config.toml
head_dim = 32
vocab_size = 13360
norm_eps = 1e-06
rope_base = 10000.0
bias = "none"
tie_embeddings = false
extras = ["capped logits"]
init = "normal"
init_std_qkv = 0.0327
init_std_down = 0.0
lr = 0.00518
decay_fraction = 0.795
Each number is 500 + 50 x the weight over its row's rms, rounded and kept within 0 to 999. Layers, rows and columns count from 0. Numbers have three digits each. The size before them is the row's rms in percent of the matrix's.

# layer 2 MLP up, 1280x320, rms 0.144, rows 1084-1190, columns 0-63
103:520517548480477451548534470453438495463353548500504504556539514552570427583484483520457468494563575471541463504574428495504495598425335417507461537563548471539581517486488500481452516471587542
095:581499452454456375509502581499437595526508502556506598447478501539496541548497472577477414588536441525573535491486500527570552449481515508578474456510413480571505520496522541643560565497494378
098:529476535460519419572532459578467485523468501513554484467493590498502498572511521463494565489471387539446540533464441429511528547543587439407448478509535425597422422451455500424555614500452508
101:483529413532501474476486515456432595494539513466512404510509534579507465488496504541505561503427628555450402438528487535478525562479554506506456566514548490510521459487491442487460481542442451
114:525541434489564460427453413574444507574497480617479524491471467440497463495458519560476512595535548508475509455522533555425475456486472440465499478500412586479445498497529500479499474550460552
096:429420405551522475483435531478470545483538519465451543388576463414498577525537455598468585547484514557517468391559432458501544459590435560550501536561606520507472540476508520485437484580480542
105:538489504561491478405617544586527523486468538597480508464512433503465436497455471503430503463538509532534520413559514591410538497432468477539445485474508498591540549506530476426557502429506530
095:485613495509393535524447447420478511538512471464483448442514536447533439469479615491396524420489442506459486511431534476542556513531410493483449452450539521499450591485491481560579458525459521
109:541494445491509551504572540482496469435500387564502415407538526503482532456530509507586514592584493452563451469575482549686517479527576520504517510388529493464523547476524521440455475524469511
092:449484408457504429408421573506485466512560442561439447526545497592522557528630524560473576571533465403446571487520484451532467468457479560485413447485519430632576605409469454481476568441437457
098:571405471584539448493512443536524460524470448489464554463539591576521536407486492525472472485530569395428416589528444575559433529385557517518494596447521591481476474485564575541506539540568433
093:570527583602532550559495535436509572478532601530573523520536539586603458578509438492479568537507468533496538430486431492538498513489491458507483407464462499454489476587506525516552515515569523
096:495576538458536564488546595607553441384465491431520492489468413457487489497549450564512523417441583499540551560475559451578471511513579644536405518512504436516499519503519578451515520472507565
099:488519506560411492447535483582467444589421534442473447418525543554471479476486548525560553572485565423531490484516559532591511531479518575566491458572548516494446454366552469589505487472534552
094:434473553547505534390567465537543558508505533553465463473493596501535488545516486512439475543498458442477451509434529464525528438578407472486493465480493572559529410456575542468524470475480430
104:522513483436428485521441543457505476378500538541503528443463558482465521583449411491548472468590531433380499563449436508524505550509456488551462463496460526559523505568574518492515488557530479
099:478557412511530489518475580499434559442459473468563590450535612498470541549476468437479442522479486567574449506485495523507438490474547588519571521560549533493451508452502512561587528552503486
095:532502506548432506506533462508414431482454541573496455504507546544532475521571489517567434588479432580492478540450466454513523467509463455473427552440449495421497456499362574573467579540558529
088:487568515524453474464490503538435424520445540458518563455540558510430492531550448473494565507424507500560451566449573472433511553461577477636621557486528559480545644460466492500460535495529504
097:529493564538487476423459520547487509560505464546474456505567564446459543535594461458520452488431451496505477551603442556537536510487493461487493530466523616427510561546473491602526498363547521
108:500426484532451482533448457523497479587553478561452523433468499497482556502477549483514625521434491484429515531615486429575591465483472473489529443581531497532470539494469497527556553504437386
098:530437465474510538491571414594411552536470468566521374508521419558444487547455623478505475498479563405469507462499555551488441488484561642488497438511482504624437543463531499543494424459534536
117:513422532435477463468463435585516450497425560479573500510487488501527488510473616488518510524448510420475459485474536492477537569523608548462481473434535508539499561560535526478430447549486510
096:430536495567500532501497456442577624554529497460468619507531430455465500453468451581468445520506570374536456422528430427419532576501504469530565500473578510451460553552415530438470552485437439
098:460587422467438537544480580478553573519598508509395509468487519453496521491484525509482549602514445475400491469480450452456574516501543481522511490458612540579412394461562446550378529558490474
099:503495496474416488588471494498523504453527528469559466494548422528521438519484528527526549456510560395486382526450582490469502472483472467501459554493514472428520504483563497542546522500512484
098:497465469455552470471567569544481494533530506530472386484531546409571511527508456386403606431513519506471555543508476474458466484529574547561478515457398505539516569514517486584433465425542493
110:500425472569571538490468568409554495607503520522542502471531526521454471498437505454489476568435406574592545586593443492550493438494512526506503532451478620473534444574534527550524494477536459
099:480403639440587495468581395595558549518517615499431532602508481494542488488544541443550487520506571462468412415547494538465584448571479404546582533516402489525556551551522618513506477552486445
106:534596567543503484444439551527559502476509498503589399538549567549453444607473537636511576492439549537433591451475517507506455558425530511436499512483532459373525534606534435522474538516515451
099:541506490488395587571559477555555498505494459428484486503542517591540449495438480451496459493565414514546437550522417423491429571485505451504481549527512367495510504606494506484486503500448525
106:518520521501469502543531456451611613544437542563480531549503468572507533428420482523488532450525561501484516544404541495518549500596493535448506498473428524617483389524476487496408559573463542
093:526621470461503490525472518495522527565426510559447567515453460482558586566487377430466457486531433439411451542503492436534540498569523579467480464557593547506445510472524512481512510541503521
099:477430412515499468483487513481529567485493484413488568545565569552486443417528428455521495544538502466462504411486450478432462475486539479452515430399528562485447432559439576512545541528470467
094:462482554411510486574436516552460499559529516458481445539564507491458507573559431584580486510480515511533528507568514536481532576543488625506455472450512483476542566341476483441479464391501630
102:532541591473577505437511459546496509571530542530527606581548498484469575407484497399420525543486533430527495453444533513468406457416512521559551447488452561587430533413499461521489533541464573
097:598518532504392465563490529458547588501496417544533448379589446528536538517523445578400462543524486522531472637550527463429468528397522443425550506442529444563424509504496420505589557569542448
098:568549491512525463522513435567548532600537477502465470576538437539437503506410585607513429453515489537506503468459473415510508508480557483451436408465590491513519630518562518500527505520523475
091:460568542580517466613529465513573465463559433466537563538564484488439549562406446474454487559501488502521515538550504545430548471543560583498446482493487532532541473532484550576535525587576500
099:533445475490459542542504605530513583519513515424506527474480541553603424432471649510432487542524546476486505491528508455522538532460488550522458510501455566492507491510556622550553474505506479
105:498452443504568597365469429498506506542553475503449488566486573393519540526466582576437451414509474454532450442449445416509461436439467395457454503438564627612526485477456371489547509502478456
101:544547554532498523481543533503480546472441533497554510495514475500602491446475544479524439576569523521551464511448409522344470496441445468519550510522466507465523471428515469462482517515490512
084:489455554474539493410533482478471440443419566565436412471489460509430516528507554453543535510546476558451537525549548521476503491506516476568539425489513453511465523479635410475505511558575532
100:493432468555491384513440477589587524430509553558519443513419482470412469559494528440461556526528467522519428508564420528506498539423518548461507523506575555516521532482497544421385483535551536
099:492496498409449566491562508472498473515522501510375475414487579478477536633457550452575528491500389467510560581507411469462477492493440457487482377470506495464425498576494504476511366610478510
099:446523486536578561519513508451495437471565535482509357459466472521541409543495529517464538540480577427481444544472633490594558516480470498465476491510525469504520511443459525458489569559507495
104:448521574463433586480511440561463506459508555457416520567535550526496463478538461487491477542518463542492542549449563600523348501441509662511498411504449452518541498526580604618422465418561538
093:411523491480536538400525490593511506486552460402458533451563520544540425520543585488517553437456543464500466420510538445496538530489549532577557558485515479452563461425529562545503466466570474
101:550508560509479547432500422534502502535574503564512524529507470453462431444524497448478512497456474451547476534534467554473524424471526538549514503506599423614614478491427482548486563528495484
096:532556448553548550474568542510529530560447411542450487523526560554508558490419472513424535450523453549523482465479462619420443513422608505490495460540475485600488443508573498508535536492529497
094:575420542501433456487519529509507492452521499413522491514541454441476560524610369506464623548511471493610432420470551510501527533539621543582584541424532483496486448490539554426492568512595463
103:562583532467528446511506424433473442500399390506460599548557416488603443532479526527482524532482491570473403483450530550546514472457531478468536527504389526597484515531575430513482393490522426
102:414400424566539462499443530554480522466488519497411433584480621511534443549416424462578413440539457508541530491432481523465543505480488510471468489592462482575496573473482586490496537502435548
091:552509544416452548412548620503479507482506471481414541495564596566563549603399510428454412566501508482613551483504465548506499517439501450398442414500539539446508436500515478471562508534531461
106:496623521501411404482476494517544443584544540489485450492436532485519410473501514485504487557459537524575476436503505450526588497521459494412543455559555503565503624504500549454482417605532477
101:490573477466494569527541498498577438548488475474506581491397496529499442458396461486302517439543474556541392613544506542548521490509430516574459447577484449572527491477412454473519498502443401
098:559383541512502384540534529486455464480493459554493426468519546589400450445512530495492555510407475454423551527584490469466594541483409420529541505491471490528484474564473501487502477506533472
114:571485478478586578554430539484542452502528526494392423570632520442533506407560508472516469461485559496479519557549446579530536428452520482534484444446506531592542497492459543543532375416506494
094:551591568461499480562458541521508490477485548476540465481482437469581488438545508439443429498561475520586521523429480504583507435582495578501436551531560522512521450532538413525439498488479525
097:507525484588522515471496444515508444496553535483444495553475489463488469448438512527533464419483428582551480456496512429474547554508433595454485494495474507538488565476524484487451515484439469
095:464598487536522472475468480508522532541594545528579490535498635457473493553523497472468530548515478547658516485463512458528526548510476420568479496502455474525563441600502528506502356595544527
104:493402475512537529444558553424521465541547508527399447539501485472502465548565543530533532511550617544438545536489495577472527460583431451507536498441554440472489473429490528526577559454475544
100:520511503500424401472557416590508458573550490394504512494537564425477449501509526462537575547441542513526485526698502471495479523414503483513427509558605480525523487443514564527485533473457534
086:468443554481475598461533475495431446404435554506466456490564454513469366505446475532488577595579465519596525446435496524531482529483489538650547456489595491444512487618556443444474433560497522
102:472557508483539483442541541517444554603518484548476563527525577485464465437524484518523538488531511489507554421429429565547554528420458507506556562477548579419480514570509515570523500494417499
101:463533508515544480464471537568463478459569491624505470622566459491494501524463537424417544395502603511550462583472458526554491484439449394536407430466560527492521527474480418520499564565444467
090:557467569497573489514515423469486464492539509564390546515508464434562524445520478507554586451471606557585440563515583514547410543379519466604536438440493513509476473555477491556515495450491470
100:467566445538512642479505537492514533504528558518481517453566511524473503589451555372447516452480423501529498440514490479598568491444431480502416444471473543562506544587411371514471495533531554
098:573443571456518548517454524555499451499546543514477500580560516428525585455387561486546514574449490549463525514506536548501570478454529530455429481507538466521511511406572493597482504610462473
101:435494477391457473548577438539537529478502495322515476507526504531426505413440573515401530414443547373438393531528485534523537443539475452486488471487487570560443503447438464453495517606534541
096:567485550460401487517449465513494472648524537570426517501443484536473524580539424462502521526493508545449407583524501481457584524504591496497540427526496601466472595508493501425475502565440590
091:520610471552483399427408417461508486567516507484518506532561435480557461476506538451439457507471496480398519540498525563399401474538651505504552557537490435511487470410480478429573517561550489
100:434522563405487464526520460473443465454424460512468480538540463502577534526511438480500496498502509510490484544563457442490507443444429490531494554413528567469466547543488552468479508454362531
115:572412563463452425500407519432484505524398575535437417530479487486458535410512522451500540518447565522466448516468588463464576573484470425485572570474419426472432534491491480602452471550529510
099:550505546549521455517471505457471567511552418497480592509429556420487454548546471485497507518405490549575539446526440600415494436438454548481432441451367504454449519527495489527520549387469465
102:448522589582546503424617430527407426416489501555531511511574503516446445572585520381548503524483454481454498482504481505461483565468508463516541561462486508527410473498508469539448495496462421
120:524615534533524508589475483591518557590554479544524580575489420521544433504438505484450581430534486495532442489481462468444466530459458504532451541526423531530450504598524517529537461588475506
093:433582491465453503594633488506506364555458554433584469553543500522435545549516551531514403474450514496481508579513438518463509510431527577575424454422575432474518550464465469488506504497502492
089:431491517529378412512520510520518540417536454536470599512460508516443460428504569468435571520482567543494548573596535471452562526501528541483488468513436417576470460555527510514561478454519449
097:499436497493494477473546497563532449514483526496563443498539476525521478578558444447430538440512511467429557482529542378444468516401529539468527549498432472589483543507470517482452520478528515
094:502488489475476471513587532487539523578559544423431524480527492485419412455513504528418526452486482516512546487635481476597646397542485479486482473540527548526478546536557372451531431475447468
104:607459526503519550559535630484459517505521518528501436494503508465446530483506488539468532578491470410452434497429525555562512499426537484489557436492462468484521496444481426485489571445518455
101:508571469464548501570489465505460474502469553553422589534509438507547515511496572509465582495570473560575503524525542448477532510565474554581551582571551444441485552460541469547523559466349449
115:450537514590522561433502409411514471523552575508494540544482574411569387487423477477457450498542550493454495462481578534517565430501472539524491503510501532503580513548415519425465484482534529
096:528460539604432445510469490492577450536571591426572485503486526456462511564526556408545517515480499520449464558490382422482384434469515525479476563490551609576434504516414519455502491530536520
104:556536522482481523450453455511556486552489396533533571581577527467523442499542447565514518516541458604442529443541455533521592479418482557479445593478589455473577503461487493497562460491449492
108:559411509564473480502457518419521532483414481370536502535481546419467537411469429529608455497490457514575450532530452448597553471401592541529494478456442642536496489491487506472557414513493525
101:554416446518491505403551503401489550551436466427621555346503529494476561467469483533493482459505498468525589373501493583545448474566486566494489491520535513462465450473571495436458514528467485
096:519499518466471468477512537544432616454449501502532433555513445459518503455446519501490541465493535453483510572539392487553470471606604482539503587387419501672506530519582594474548581519542559
109:652536473526500490491475537589554449560404516586442514521522491501524535521437498495629546571453514516493518459495502576513505527483539494476597481511449378378524535482513558501473531632440436
095:502458505477563487601540529455506533420512495532507515494427403521510568490525474552632505468455462572443510568513465531540520468571528506434494497493537489402458650434602517541545475533523520
110:433464445575548594473425460435409480459543548560515536491488514482500522488495617435542498568543474550526530499473575423486360547559531558507512579540499448539482505493463575497516526450521566
096:439468421522496475466533474439488472527565507516446485398463510520466610438443582436444538419519497560562474568509476449388486446635558452552519445463487490491473570612598457539540580642380397
090:533512443440517481516531630475486481559515597521461431535508444439466468494562504485521495436489524476490523410487443508540513426544482525616477483523456499448486466534494449517494498473560424
091:539484582411498548472453434439499545501545463592446404448458500433499518524428385507547475479466432526608403499549494411424542531492478456534540600524532522484572548468480496574532473462477489
096:530519469484462556478502440588549506545442426431532458446458416489552513588461519469553472582441560475489531504442458493497529607552492473490538466473586459483443446455572466460618522420569593
098:463534522421603530465478471523500459543459542484495545544415537434492517494571428476550514449503497470442489512500415467548532456397536562538423449502598501535573470462561447471420523459484395
094:453606471494488606519517496485583576598539452473443489517508467512534522536418440495497489552532417550470530520590458455496465515448543539564523535468474598525532563572412500489483494520459392
107:545476520526528477398562470591564432509507428524507546484508508473435477483535406369540567616549550401550520534469519533501515493565499527484497522417492502535492573529455424534423502612529512
100:479455547432508443519528490510470523442431524460524443565489476468459571423495567496520467473527543493577519505547466461445492499538461535468375471530482533448572539466418471397403522427521546
098:486461587535499425392423495553493489519508511392511460523566531502540608506423496448506403517521527560488560552550553551539609561589470590621448541525605530525575544490550391456565401567433567
103:540545481446524451543497556548502594588571515501516469533420562540474488539402448545460507475524507520429459454564471510492529483570478528496449525517571415555597460508561465390551450438545545
094:562524464572567498531508497496461464446490397495444534451504420444509581560498512505461430505459404450502488464506501443542480533479558545478473605470543518527490491551453553468531476440537510
092:464495513384469589442449457562532606453497587527466446478477507544552492578539462545515536477506499498542407403477453493523479514469488519520458440551408536520393582478416525507547504553560484
096:498517472455470561549537565556492505522571523576406540497470481566475474469516498625487598486500379514463463500509528338566507477490415431492461557565486545512489535496371438436490449532483427
091:467393421515454492562477486494549554484550549482572543529556519553503482393454561538433461461528478427552542473557493556566464437439430496604570559458502518493471548448413399528502553513496459
100:458446455415558478508515526520446545540538570448441570485515525535482541521462488544445485566578497519548543503486477498495561541533499512478492445536495538444518501479514448528532522564528492
# layer 2 MLP down (transposed), 1280x320, rms 0.133, rows 1084-1190, columns 0-63
105:512548518521462443508572451535417553488614454599466516616494468432476528566474484460492490449479513494457623519605473539451491512412585483552574613511591558483407476454538517482474584479425453
092:521467510481562538527464515447462473587438509467482475492427497417608457504533526426488619495474539477505464538540545486375466597493444512488624488459519550474545520440505365457525395549395553
115:515485479433516400469456407554503465618609542592544487477533606558428412547574450436487517505483588535453503500477484509544548506502543405472500520502493507575570430434556565478539520523506460
100:522510612532543475514517489510404532451510557488559609480519525506489515469612511582506475522467547546499495503512509561481443497486483509560452465484567467524460533493469524567429446466433543
119:535470517541462511511517532454514509477486520521439489475434591494437426453487523591457426540510519537476541372475548465383522469551634399531495513395409558517574539444489460510377585568477566
103:462539462535569552565562593400541585510517523469464465408559419560492497480565510494439513536481400596418444470577517423461472563508559456529491400491553464480523509469472534533458503499516552
102:473501515548479492489492479476498518637545539597495520458426493458565494519403449572480500543604504563612530519477531534566519523491504448491478476529507586539431512491535548481453498481494474
098:523513450530471532457491442387418512546479462517541438424465394506514571489468526479470480533485540491538544550468493499533467511516572480502515493560531505440500566434457466531495448527538484
124:510504501476626513500419595519373502410548458439506559469457521475528477496537505428496458551426449519486524562460529554556575464520500545484530440483553517538621535418575534432558445475436519
078:409561683443509518518511537519489501524529420465586508484443521527498488377499484513465530513531492563604361524521436408485528478495459339498524548515431590406431436528506569543459424490608544
090:511511523512457474434533519531496547535492475560435413509486541367509539676423448482448489446502575535488552496479452483464398489477521507457481523531529457523467399429447376500583486447496503
100:484465401500490481504528467481418414531498595473513454480430519429461465496430565513463492508477539416493529446568509659463468457510514539474538595497563526517464420436591457498554451480577513
089:536411575429546430482482500556462507544462424554389535558620584527459500546489514445492377549531478490480457547481517563530492388487515517468521455497439573460558518483487466527552422475504445
117:447510420503496399462552478546411522531537518563531466449534467481522451474486546489513502535517522453504569510539543408526601506560437580556562541525498491528497557402479555578494548465589478
095:501487432476457424686442540478503497572546468562562515516522456521449524501536478459457557459497517469525549451521531557450517513356528541525424546473507421421423507535436505447502613539490549
093:532526565557574473470475466471509431520479546541484592599445473492579453433472493575551499536510436545473448456476539534507531497541502458488421549529493567540464474396409560522493584498513477
095:486462449441433515493468563524467550558543419491500524476485501472450537492525404526502400504482518495501488522527577399488494558480465542454420480431547472463564521432413434542568475374468484
088:452454502505499585556521431532494484523487504463471548544492479429474483421475486538388563448530512483483517478455527469434462456535539543474498548620459495465600511593550487516567474561439447
092:503503457489564563510443476604490536466429495521574477463539594533547509581466608491544560391419503561459500606579511502569530501424435477523473528424597458425540582507467398432509523401545519
094:497583574436476507474474433512471493542454519551584514585402483476481524451512514523484491511425498481549525497480597538498427465485401515499489633532466461452515466510559549533481564589487548
102:546434481561473488497486453548504452517608386502414572507577557491536549517433449429498471421539447503540514525500528507482431499473449507460515562474539456462524535479552502547529495537440553
107:552482453483493597537572458555441549493480603482474517492595427558506554510537452506457493520412435383541567511527524501477451453478529460597522498479490472525447505507575515565572495451450582
115:520475429505470417543435555492542568442450512600442452440569519562526459528473485506483506494453494479465446428459390481476486489387592517467519481415467456474526478578533553462523538462541454
109:572509479487571535568487526512444518505508442510513485553471485630484559502446484614484532420568493578485579585447481438477519428458467515542520456438490485497473590507499449477533556499477434
106:529522483458428495556466415494506429394533540446502475468547444447558463504467543465595508566557415567590454539483528541478523482509494432482479479474541473518605523486610581499598488448531508
103:512411513503523481496538444541506500592526503504518534560600469458543561496547519531575540460514520448473517512540510384419508530456596564402502581439518482507515512605418561509553540477468495
100:492559490501514507410381399479467524567505451425438487501440430503466539571483531457510493460500534463540457409417490449476484512437521424567444475489511504484572531469585352501572602437481545
106:444513543447545477451435488569444553544480473508502482550508529660482578497465418521443602492576497518469550523484454530523531472545449537570396512508468534523531471605477582484521484473459540
093:486580359497459509581446541480451554476502449505434543399473427674540528453476516529519516452526447428523487588467530465529478609534542481545515472519552459516512506486455436531567533482447500
106:586536551508502481521453502590518535483467554434543401580479491479478446452558535517441527548570546525475532442510481390484443516553526506459524432592480580524551493538506562540381549481473492
109:511599495484496458601455515496464489433535534515433494488439501532573521548467525577447460527600509499488539403528440512550485488480506594519516510514434450489513488480535488472552640478492401
084:415556480475431473356481432386457513510452455537412416489392539539503444515443561559469609530442459541496458527525416524530471509504524548489511524601555543534470508493423559437445553461520498
092:454531470466543497498469483499465433498489521521469458526480513518417451574520499480612463527567613548496490549472502481528482465469510426432575562481443544543508476474451516593442534486441458
101:477446469554534486534515517548496494494537546499504492503450652476557504461574490447521466543520568507403504592523501548528491428469488500505477481440500524510433459433475575504418387396482593
092:581496516433444553550515492434531498486480463441569524485440460585517470467547440398503439518513530462449533515543478480549472521615464586485459467540479628481547458523441527505535464478465516
099:501497564463614479498561574479452425481534402582516510604455524492590476464497484559458442574447538401527478554512512545511506560501378475549400370537479471507516485435401432469564524502422438
098:548415477516549520540458535552529501474549499491453546666434491482477542506490470492607474498502569589506543482584527561474469565421494520533565507525516491475585537499500533524492486501512484
098:474499576485550485480518466522486515470524574426490373525529500501523548528536459447478499508547528556524418504502528569489594589533408486588568587486532561528562451453453485558481556500410509
095:533451582499498560437450516484408600515389452478450501518450446524422527410507442493521453595459511587588513479512596499547529508439485415512583472515488485449491585485484520378541557368452478
090:448552496513554502380496455437521441525491481544559443564556484447397580513571346485466492540470476494534468518501498500437517442477470435478513522465594467500462521431424391434438515548447479
093:561488566506548591529387502555515484432506502471561625601492539408408542537550511468526504530459530496428559509487519413431557441487552592461601484559480554448472545534467489517446480498479523
098:530483408513443500460684415524524537536515447502463463543499384527466582460543574519493455423490475495513441456504456472538467495546623484479458514518463524518519512568582479443477443547572504
098:472391502501523539539361483547494467492555540505551572525559524497545537620407503509588548468471445530484548453500484479482564536466537506554534498400537524395477441521487397491464468429490428
106:475500518425466393423521476448552555516535454567516462497530563468470450562468514503560494456451489463483430504445437506549615545464549469522540516482481542485614493510568499585460596386406586
103:525506415480475603558508456462517550476472520561512466413463497576419528582541480458439512486434515482556543386452492474528512536459462412468466404465522449476546556515450521581482530509427476
097:473592454505507491426473486508563493471504478556427575526452527518398563497615463516516405446509426472497527450472457544428530483503556519537434532430406496599517532525573449473546500468506456
092:466512527461500625508584539426424482589469402415524612535530492601524497477532568480598526393501411516494516519423452484434470458486515503491547417394512523473484539518497579548574492455467458
089:432453508447397498434457477503549475525483600599485467522500525433458433486448521512594519482477513543415513576445509562551415540493536512506528485479469451512377542575462435421571431492472521
087:503574467496401518408416524467487573463468497399478493523540420521520468478433557417538427494434484459485539476448554600486526575492499489490533502473560475485452409476579504456497484516493531
087:476520536505378489513451494457433494460550450482431547418453600507428450470518409428534453527553457560494585584427497385455577537580363555558585403512443481419494510450517633490513489520503442
092:486552404509585481484488511476573481475573523591563439511524509539540375507573513542530533456578500520493553538543465449583492490491529526395447462489476482522460556477465407543485446559489523
111:523576574512524480520411447475457480485510561539388618456555544541516500582571455432480442451457516556516403525482458549507529571404501549511595418576401533482545468429541475473476523448536429
104:446505471449501427503464474522542520485524562461610560479503456403543419431525538554587457513516507413448461489470419444462479546473494470510455506466567444608460514508503481458482475462446555
086:412460438507538495501484532451518495553484478458533431515450456486490402367583416565562615451548534552486484493471594500468510500526517460556549565459439456578496585492493501507490508528446476
098:503464488462504480463526560439511497471414428548493472477488524452500512435541480473487518442471401456561520398444381435501449473529569520572519518456468472500437384443590482409552476512511443
089:541479499492451489554478404501473527466426542457491502579493493429393542497551501628536444398571498527541523441441412510451527470517484501552550569428520512518484431429657601419451485515464488
096:366512478441466562494528494420534538483457448476527584431450441473492509440507484564538508467472445556560414498446486496437586441448476495511490467554575552443575572492530397485591507444581490
101:544457489490444511560523477525434535448537517472487526538573531458514509501515499501518492507486453492504451692510516524483543503572562540414442478575427571546497392424474574589447501436482593
107:577544488565518411494510536496508471506562519507499477620424551572583455582491540499460498485513473527487569439522544437538436564453412479525551506360562393464522530483495467508531504528512592
093:573496568483475572619512592481481487561452475574530438541524452478450439560533542433507556504513494592488590534527505518541518459420618515584452535476391501509484432545439567504500533472585538
101:496439460647492501526448564487540510520498480420548475439562432610562407461484435543534433522468543426509508498510483511407498486521465476546532455483468545429463523413489380476433519482443538
110:450404507493508524470486621446393547504613424544580462572504501538447453565557449507515523466492549547477483569471538530523446474520536429473544418474471481458448471508445528558531451447472520
101:554584481541418494421538475568441523489415463404478452521549506538543562497464553454537473460535524560465430482496455475524530521516445441456443522620407664506510539507491566556546472573567579
093:474407427504459485551615472507559528563511481583535509498412581488530607452564530485411467491465562490467416544626490484478497535465564407433397542558496524536525540426480526526576592537501452
096:451514518530566403403476470403490459528459506475525541465501495540419410414574449542504475489528516441471427515612566497351626540570517474513490462550417560527526475491476443458495525481518369
104:423512498533593407517537512539472520384477515479485409493507452571475519456522598463465442549498501522501478434469446434471473565539580485464592491493536589513547496446564544538485451504536548
108:586476466473453548431538515516511512531543505471477520521404488452493517472574439555562483573447463426502598438598522501472544424498555553542442487477546468499617546547585499452481534556501476
097:471465433542482510480486485461494524396457453492448470483506453568480538537497461524419514470519472527459558481486498506645433553504500487493414450529482517498507513485515574485589521504515416
091:336527418471460478488464476412466611546515452456517450392487510578484421535550489576486472453539482412479513481505467517543501558502444515457531458495452526507503510554455492422533501391575505
106:488475500419455554576515548570482455398497543399439497538568447462485400428471567474467462451452543554455408516572463581521492475510515512549449496437493579491549589573538594489526463546460500
105:536522548511514537522556513467489557475560521535426516505477515457598604503581426402525361510521541493497544456473455424462512504410477538528527518512573470460510585564616558483451479561430502
075:485572566503468531528515648472380503527380452506521496487356429534542486502493536512488575526596523510502563559410529460584523538529520412439511527460561503421457465531456561547492495509505496
115:489544445498478403523459538418442540486555433498484545504495455463406592508550556446635473593427428421612513561541520480388565468441509542594521508533517489584506555503543454523468449438408554
106:515474450518452527463414544529440496474534547576524454525522524559580569508508474555502548494492397508491527532446593514452592517489557529528535453447462530500418544421530545500547535483422494
101:544592461478347486494577603459561518486511597493546525512514471512464422476526422501513448535540617485474386483429429478525432489582567504454515414465496556430550520518448571446557443531526610
092:530470519492549477496450569479604455514448480603486437506497565388489439464484498509480528527512456473449488635447565416520555393484497508405457483545480485505416466576494515538438406554468474
116:499495466471455485498553473518461619525512443550544525541558483534561434449384547425492500435478468448497529442546478468424450604518498523551500485509384563488472481534510544490569493441537589
106:407503511510441497565546472467514542534498541492558489521502474509491382508458488466552436538534492466558556511522388556514432496497436581517571528469479436506463479542501518630514547530592515
093:523551527462506491467433509494566499505525492387463473520540598480610511559386429508540470508420560538456469464512575570542498501509502620460413460434470557419466510495514398456440535472456467
103:594457533555497502452610464555528494453554539541504575446533517493417436438481460420398543509492505456531537486564463402490466592443548544573481503472605426505619507572505517514516559509489473
087:525508517504591569457520459464508433439496374555471494429459496522593534482566480555459570535535482420434419488490402508500504488541478415522556474521549475411483448472442620546503447456488571
101:460478450644514503567561418508535505593476530507472519467518600447580533471442481552445521524549458492447469518491554525516550423471531372496522504461534563585478450521580555506499641480452457
115:611547500477514441513445580568480509547523481488418447426511542552443435484468583439504480504479548556536542418478557418492558487541426551490475461590568419514564535418552605587456507542572492
109:534480497494474501503532530532503541462486484478480528464484477461527508453564562481449502500572564452462499542582488471454494469578491387454449461536508535528556557530456417489470562528493519
089:509500558559463558513539456434504480533387468516527582458533579570472545488441517498535476425493471473456490488475502559486477535478495418445457413520496447443510534426385432456543493495426518
098:501540500548519537544476508496580452549528523504557455524434466460484541499500509501468463539431554436561488481492484614482462526428526569423463487514456480518486515427505515471438492570478540
122:543461458481501558531463489467535437458465440465439535509470506472504485584519415571437554534379522414496482571440508526511534418411644493523578507457405458478591535450506513364455526550503402
101:574482469444548458504505463472557464501499502448448460531521464465603565594450446633371547558493517535496475475519511502510558519540544500510509466484491424492423458509508474482516543471420554
096:548436474499506554530555396483472426588477546538531566522476432405490462492355484548555520451491537436459502432581574471561575524503468469432494493647474619466456549449443510515415427523504568
096:486447526546525432540464521531419460496426556550541492567462532496474605498371464510559475461532418525543410547544530499469465454491520403585526543477468510453540450405471542448599494518513480
095:454468486556523458477477445495466477666476515602491457417594436406434469466452484565465605450453406480527497556427455471411504503502523495483579530498417545519459463497510460423511508489513496
091:494552523521504560548547498462456524469548438530511456426481538505477481583457470446506497486513435586554544417388509423424447545434498494493520527610490479646532444528430466477485545477502460
089:499543577512562484596430541524435549498358481470418413528516550533439524526553459454501554500525465547535425493549637535498552500524471453498446551529487642447604491423494602535517464551503541
072:421508553508470502460635559496458515461407485587497557484440517527563578508561532511552513562446508549539527474384341486590574548496440453414451573498460555546523451431421511473516475449517515
107:540539498515553427455596475475508534481572490523451469446487476547451516525550497521437448486449436520449495571465411439456493404494527478415435478454494520503472445488548429428505539502533532
091:600470531526629521505537548447523466437577552475459560514517487520501526429514454514469534493558516478557530504535524484501431378508540510449448507519411568547455571500485522541450464496458414
104:463558503422480501613487453500481587548551465448491541549482485491471514428556466474511471469458504537396407466531429469454423539514575436503484488467449544496486452510541574583445488517457522
109:491519466553561602499477511453430440473475437511450555516453558506506473487549555402489577418447452506560542575479489546419519576435499581523425528561611463413557526483489524495472507467534440
072:508532562491510455517543525438401461483461537524498504524440446525535561452540539575451418465454441594489492510404517475521497418522495478450552459574477536499408414369482609574526456468560533
100:443420532512561516511491509367503498469428447487468464491559490527556599442519588562514455525492451482530519469553488427448425509523451504454513522489528536418567510513409503557480494470509483
099:453598521457456548523534445527564505546535535555473559394480431549526622456576622540518559452534516432557504508454534635432552400543512503497521472493482467511535520387578480566482414522547524
096:439548509465602486457523413431400448503500452538472594418456537521397558445511439532531457485438521486546534513543583526477511484482505484473594557565542537455424534468509534559572445477484445
093:541439500511543489591555479553496543450567559564499545495434499608427557574420519520516487509455496471466555530406431442548436538500524406553540387525496513488493504574487487386544470459490431
093:518419485541544579518543504467612519414462379454399422561521568594483550411457489587442535491488503527455499393530449492558461460433416508405411524479492500486476426523464490464465364498483579
098:518603593464402526523443513436512505542574478512589531515448474481495545454525492508585551381538467452478467539472506437561508565518492593578469493539484541511487518484606455499503566483478509
083:438477547528566463498463578475480475403400456515507421470466491491533596436641482514451534569540503585535502525543441422497559526561451424484445442466462429486474465476441361429495502431428622
096:495582529491490576539515447492393487558498364557383571603481556521546463519472438535469540408435513571454558530498475507470613552448392515542443506528503493447444506524525545475499381568508478